{"hidden_size": 160, "num_attention_heads": 5, "head_dim": 32, "hidden_act": "relu", "qk_norm": false, "bias": "qkv", "parallel_block": false, "init_std_qkv": 0.0395, "warmup_steps": 200, "decay_fraction": 0.466, "max_seq_len": 256, "doc_mask": true}
Each number is 128 + 24 x the weight over its row's rms, rounded and kept within 0 to 255. Layers, rows and columns count from 0. Numbers have three digits each. The size before them is the row's rms in percent of the matrix's.

# down: layer 3 MLP down (transposed), 640x160, rms 0.226, rows 569-639, columns 40-79
# up: layer 3 MLP up, 640x160, rms 0.234, rows 570-639, columns 40-79
down569 116:133143186140118114085100128125079128181126144101104146110087146094134149122150144147113148134095097144157122119094133146
up570 102:139141110101129139139106120109139146158166120134119148099084159130100140133099126131126138094153115163136121110128140135
down570 103:122106154116112202129126106120158152059094142141174135145116114141128137106112122117101061141146118118134117168155119127
up571 105:134123148107102157156108126138183080127151143187123111126105153146105136111115134129134137107118071130127138132153134124
down571 115:095111134117155115087125132099118133154147131108130120155141143123185153165129094151106128135163119155123095138166136126
up572 097:124147144180112105152128120133101193111165123044139102089119104148147153109129129139119139138113085107105135083161138094
down572 098:115166148137143147140126117116168062086113133146092119142113128131084117133103140181114131111141122150147164123154138122
up573 098:128123136119124117122090121125101154111103137116131135150062171117186176128160099132107147126101136133097121105105165135
down573 113:172137179073112143134128144091110109117094148173150146150170070126124133130154081131095154133138089125102107154117145176
up574 103:102139103100153134114113143117106113137120131130166145136124092130117134077184121112121169138086136124127123080108132153
down574 108:142151134125095105156083100107142093168139106180127136170115093135117067177092150093124141134162129130158114147144153117
up575 120:164147097095137156132113143143106130075137150157150158118124148148139141130122104127144124122129107092086144108136145116
down575 123:120152143111110145090141099106110143131088068132147139145092107175120143132128140132102135152129102125142142099127141158
up576 094:146116163148144116132149179137117132092102131086143155139121157129167159107141112149148149093116122115127117163151148130
down576 099:097107154092054112152151104146138140133118115157130131122185118157158116142143100109104147127122150128112099130095132102
up577 092:153125109111121151116104144154098112103154104083130163138139095121157141116115122163099110103098099092074125126124123209
down577 080:122089140179111104122155118090143116122112147122128115144094154149152096135133131143151129127124136125179120109167157132
up578 099:124154169116111127102121104120165123154123114161125094139159113110108085106117115138092147144099191122088112142125178125
down578 103:130169120096118059135163161111131114121124085173117171119139105119150125158094140108096110137149162111136110098154081146
up579 106:131134106166144122156133180084117136188111132135078132149136126114172130131120112154173179147037127071133126101119149173
down579 092:155146098128118159102114146137133128120132180115124078098081146128125122117139129110114096125163109181066101155064109117
up580 091:140131101152121109163151131116117142172123080121151112116106122128143126141111131112143106158097159156153135100142125178
down580 093:151123132107094110136085131126153152135173140138137131140189129090143132139121128133134157172138154164134106118131132125
up581 090:169072101096119141129120152156139133135105135127151127095074145083161133090147107120092127147114103121083154127140116137
down581 092:131126077093150115133135129113104109168107127111114136096146154105146092096124153109143097136130155153147099184151135133
up582 104:126134092117146163143140122093139124162141098116102121130124100132135127124100131121120120128100163148115129120158101132
down582 111:120096110111124091063136138115177109105129157159092143150089110125139115096107147109159152148126118121141092084116131087
up583 122:116131088145087102125117097133185103118154121133143116113170139139156135125128146177122107157167111097123111109124173121
down583 114:099153098169132133150154105142129105133138118115095121151149144152150106144128110122151128114142142148187112115144107165
up584 096:174104108087154152131149119092159147137140122150130150146139117158086108159098151128116114131106116116097117100167099135
down584 087:107135114136122140122165151130127134154118131122146105130131137118158149093106153138133146164119198137120080186101112102
up585 108:150167116117148134107121195091139114123138143127139125099106125125100086137127120118096128114084092084134160111176162150
down585 109:154156147129108101097099183125148117129111101168121127104110113120134119080114132117105143144111118158122095144093086174
up586 107:125091099143123098128113160150106118151116139079120092127103134116103145136165135115134111136138100158184117125144161127
down586 110:112115159183164136092117152107097107123095110141184123120135120107116059118121117163119157117109075111108120118098147146
up587 097:143108144135125146166136153149150140181137101134112137100131130106144104111144161111105101149088132118125115087119165096
down587 098:180141134127136132141093133133154169135126127130134161110106156155165095058179113098128075123108151175135138143122140126
up588 090:118111137109108111145141125124105147115135139188129133150146116120121151144136128158147115189134128111090129133139093176
down588 093:154154122120144123147141124109117116157141136173127096118134151096122102133098138156140109134134089134134129146101153091
up589 098:141134119109177143149082092106106116101151128090143134122103156134179189158120140085108109113112103154099157124108122109
down589 093:119114143138122118103144121098143139141093105113133143129123107117134175100179091130177157098125107157117129107190126113
up590 093:169105125117137123141109138138169173116143096104080151115132076118144155128127094093165129178129146118100155157127109099
down590 083:111125148149145155104152111179074092119104101108152113142161168095097152094133129127094114097150159098113108099091149101
up591 086:072135117082159095141141111090137141141096111106114127110120145132087114077104103151119156227107099110112153167133158114
down591 088:127108129103102138136170145127112110122122154137152093145121111131147126120145116118165130084134172147152108144099117096
up592 096:109110146154113136119137144156178145111151134157153085091104147143126128150119113107114134101102125109129123122147105103
down592 098:123160107113159144135114164140147164151163144139159142145166117135183129114139132153157113095112124100075167137125128158
up593 101:159131104141137088108126116142099155103096134123130141114077193129123118084114125181138140095154166160098141159127166151
down593 104:132139107129139110151118144124138138142081140141112094128164155123111104105136112124097157100098115140153100145132123128
up594 110:143112114150123129135090117157135133115140173146097140146132154151097154138161150100114143128091143118120117149096127137
down594 113:120141088122143137131107134136129125125126090133079090155099140081157104136108132146161149143140144127144116109134129099
up595 101:093122134067128096103157127126127126099142150159151134137123133126105118126113097118157142145146092108096112149083107168
down595 105:127121103101131127127138145140134172174157107170159105152162115118148067116126110126117131150135121111144119155132124107
up596 096:154132196167106119124160137125089155110115129115126098134119113141138149138105092133121133118112097118136122147110127126
down596 084:087139078080128121167096137125156159155176112097163128123142119114100136108199152134149146119130120149116134091120099172
up597 104:091148166138159133139141147149195150123106127159147130158119128167100168130116108100155121145120128135114129147088124150
down597 111:120115114111094132104143167125168134126129131092147143138142122111131110134159055111106103098164138119131133137081103122
up598 092:138122129100116121130163111115119147176100138138087086146079148152133116159165143159141118162116129099113146112115133136
down598 098:129102109135130126133119157119144127103151113104127115132118111135117142141083142082131148121120103171145173135094143118
up599 099:124153152135170090130176174104152151132118107119161156151118133110132126102108129131095126100129121109081119163113101086
down599 087:155176145131099136155097149141155092146142116125091125091077038094104116141173086146127092102112138151132119133169132125
up600 104:092126122109144114150156157116151118117128126111140177121123113133146092153166138156103151179132098078118125141167145148
down600 097:135151120130139124150162132110132107136172119072189144128140085130081106181131162147115153162127101104102141123159130144
up601 101:136123178156118136095128114101142137125139099135093135061094112129133103106153168121123128140149164131145128131117191089
down601 098:138143147169119118169101108087143139124123071103165168135137121163112149170168131080141125113141094118089143127141125081
up602 097:096117156132147113137144116130174099163137172099157138099124105118099147121115174136129132155176129126128127153132162074
down602 096:123130133151119075145111106143135072088119137096101106130162133098139164117114135112129104129121113119101142177128112128
up603 091:105136139102121113068148087139095129176172115160137135143088158144152093125138083103124120144098103105116092149122135150
down603 084:133113141130107096154149096146152145111127134144114177122110130149119142143138150122086140111162080108140073108111130120
up604 097:097128133083175182117148107130134133136136070160059075129144173165121097097134146146121137128108124145109108148125137124
down604 098:138090127116091097135080123123124118164131170133174142148147136098075101139130130134115116132171095121118162120120129170
up605 097:131162160091118100173089111093116126139118136154152123153105109135138124126118147126117141095115150171134126128158134144
down605 093:150093141120159112125145155146162099156194149175127111129143138139085130136150136140105114138092189124112129135127120134
up606 095:133108131125134124120106103151192116155122105122146109107108120169119171094111149134054086156140125121116101115145121131
down606 105:109126089127139093128111135114149115130149130143135111128104137102131137089099133114110097146113151163116106122151080129
up607 101:139134099124134095138093129155093088143101146127119124146115124172195097105178100162115085116076095086156139145115126163
down607 093:147145124106073121155127085106149112152111137143113123091141132089054123118103110159098146129179147153117120152146122087
up608 089:161119101176085138152134105094124134120102068089116155107073109146147097155082167142106168111101134152140155159139121130
down608 102:112139169077099164176171116131147143113131112155179142105142132103115164130127169098132119114131137156109131102133092121
up609 103:156124140167137128121110114104122191110142144101114149139114118110113059133135123131122123121149182131094111066107169087
down609 109:116140151136100128093137136173118119115135117132115168159116095131091141129113121117121093120127092145128149190114122163
up610 111:091125132148162129194126111101127094115111146136115106129128102105137071155071128131081127161122174128134119121162136122
down610 106:126101163144162135168137144122126180122112146133135154126133122139145150115133080125072131134115111080145098119134080144
up611 082:087157117142159115165122121143165177095109092120135134134126130128096102115110128100117124073153132124151131100167138092
down611 091:129126127125118135174127117150145080101123109099151070104159107130139150154154103100122149168126158149126143173130122114
up612 099:188088117085117104103137112119164115156113112175186118127120092106134113107136148085115144117121112096130098104173125127
down612 092:155116082120132098125127101127134145124077119090144104124151094135143109151125127100125146119108152160173168124119090128
up613 085:096097162141148140123173167104119110162138168099105114109131149115169120143130151107075110162127099149140108160091142128
down613 077:131124146126185138166134138136099133124141156116142159149172105098162122103135080138115129139124162154142116161146116180
up614 099:179106132095112115147127114175149214135129119153121117127089109129135089188131150150077124113121120121114121137116143147
down614 111:123091128146104114161142061145132128155135109132151111154132104158141084156115101145141100106154120132130141169147146111
up615 098:182139102121147129158123110106174112159103106142125105132095129153075151142179115108097137167107124119118137147118132130
down615 103:111133126156141168162141122078120134145102169147167148111130123140136136094101132123166102111069142126112126151133145139
up616 092:124106061091192136091106130135127103108119145115111138185125154130090126113152127144120138141159143125163119137137148091
down616 099:114103137055126167123153121168180111140150114154127137110142160149109135103154181153114111155137139113122115149095162099
up617 107:142115091130121133126140139097129144145138088112135140121145132146122110141136167177134148139135093126128111077126179137
down617 094:146120083173100132117143134114137112140131126102113139144122109128133191093118129135127113148149112123125092121136117147
up618 092:110143131161142128100160116104112095125143104115112128142140089097088109171115138126124130119079104084145111104187161137
down618 086:137115143142122146141127140153128119094158131093148120093149134119117097116129132129105106151128128109160164105145132160
up619 099:136151060119146125125119114071158121146125102101103148142138144154090098162124122138126121132116118144126120085144128111
down619 096:164136149149164107119125092154154147124132137133116171127135117140112106163135092119157163147130128137098138118128121054
up620 094:111120165123135112137107109100107127142127124116125145110121119117132106106125129152096130140103116098156123143158127122
down620 095:140117149164112164114102144109127104148142078144102155119113131174131106111081127158137124135134135131137122101156113138
up621 092:210157128155118147130102170098117138125152130138074114145138163142115123144155125130074131168097127122127123081142140170
down621 098:104106127135146170116138113106125114174154146133127134124146122118140148098122145154120113139105129141137097122150060132
up622 095:110111113133115120104108130113159130144154147124195106131133104066137115149123127114148093130144167089144123124123179153
down622 097:122114145141116132172120100119126144112100083113055148160137162148116135128117118092100166134141100138137090160128114110
up623 103:080132151150141146115123156116120147138127126133119152097116114103156122129126095155134101150103113096109123114094151088
down623 104:117162092076101119105139139156155066126152134179144161161110139137122137176105144125124147140124131117079133119133118142
up624 099:127113153131106123106112151096143142157133135129123107169132115111090137079117141126123130108134069135111169100075122116
down624 090:092133138118108112121094153119115091138133143102157114137113114127123129124119131080113131120164120136131198112116128097
up625 099:144087106126155138077104113122125136129088135149151128123082102108132158159136131147109138176091125133119128148157125145
down625 090:094116125119177122111096165135119091107101115105110092114158080128152146157111114074124139125143108081129118120146166185
up626 093:097133132160123106058103134096134130097093098117117155162145127096144123110119176146093122108121118052113084117132166153
down626 094:119139142196141111097115103168135134134145115087133117135133115119133109146116098090136151127099141111122079139132090175
up627 112:100105134140091122156162166078121109073125124106162149132152181135091137156130140115171136127094141134115093097119116119
down627 113:114134154134174071119136148109155112151102150129119080111135135122142168146129156129113099129142136145127166142116135128
up628 091:121106140101132135113175091138079155157150162115126117155130143139202099094129146109145122141128095125089151128145138122
down628 093:120121090162139163117138084169142124128145156116136110149168100077128095116152113142119149140177120074161147130132107136
up629 108:147073130149112118136129127137127124155220092169140133096144136106123144146080128106149126103078147086085119134132165093
down629 096:112165137151130148168138161140150125099072160131112145101141136128097168118116136149132110108111113125148143076109077128
up630 108:145147172123137116104107154126139148091095114131140131082121120114112123140109158119151130148122120137107080119141154141
down630 112:138122152106118138158131149122119176087124121141119110161177156113080142139134147165118128181159120101141153108170130111
up631 106:129090135142131139120118119150125106196142126124109124062136168099130157112152142116099137154180062138129116092148117132
down631 110:126126112117117124119136095123154098119135113134099126130104111180102104139093097139137151168131119109118115157145164094
up632 103:096127120128163135074089130113158107117073074137134159151090057141109118107147128141081143118096127086098057170168170099
down632 088:123127141115138114089104147103151160146138115115108137139131161142153094116114073106162137143146157114131163118146074099
up633 087:133096121182127116179124107120148149098068118151119101151106129102123111105079136142151145113141140146160111113142127097
down633 089:143140104146157140086104161130161123059177109146151118164141128185133130101105130152101159122086144169136106116120120100
up634 099:099121106119092135132151130109135104126116097141132126122169149160140110133116185148140128110181139091169108118102162114
down634 105:133170184133157141099156109163117146150158164119133147127151130093143100155131114126135143118123094148075121123142129079
up635 089:078093108126160113098086130132205131108126106108137122161137159122188130126126153141104151139120136103110138111137119094
down635 097:161123104126129123110122121178101151120087143091138119123120089127115130160150092072135122127135181141124116123135105135
up636 106:171123114113133138118117133114138101138110095128149136134097100111177125097175122116138132109087110146115163118140148095
down636 090:088166093111082154107104137121146179139163111144132141133126148131118094113140103127128101140129139159163133126100123093
up637 089:105080161165144106118110153131183108131163093185113103160139104128132132107125128132162068149117117097121110152149106172
down637 086:109189118095141104146125103136117124123140140155108144113158135128127143152107099113084130111140091121119175121134158089
up638 098:133114157119106157119154164168147145171152135112189118147086089132124111125122150122122082106138155107147133141129132146
down638 101:125154134178138137144129178159137165141156147132089140138138165118129135120114121116154120077089142217122132131135087133
up639 097:107175160149116146113107107147145111120156120092112116130117143065109143144157125095141136145124134136141121159126148110
down639 105:094165126053150134130163127126127078135124147088112107127129133093150128150145114119140103134142129139107113109115165093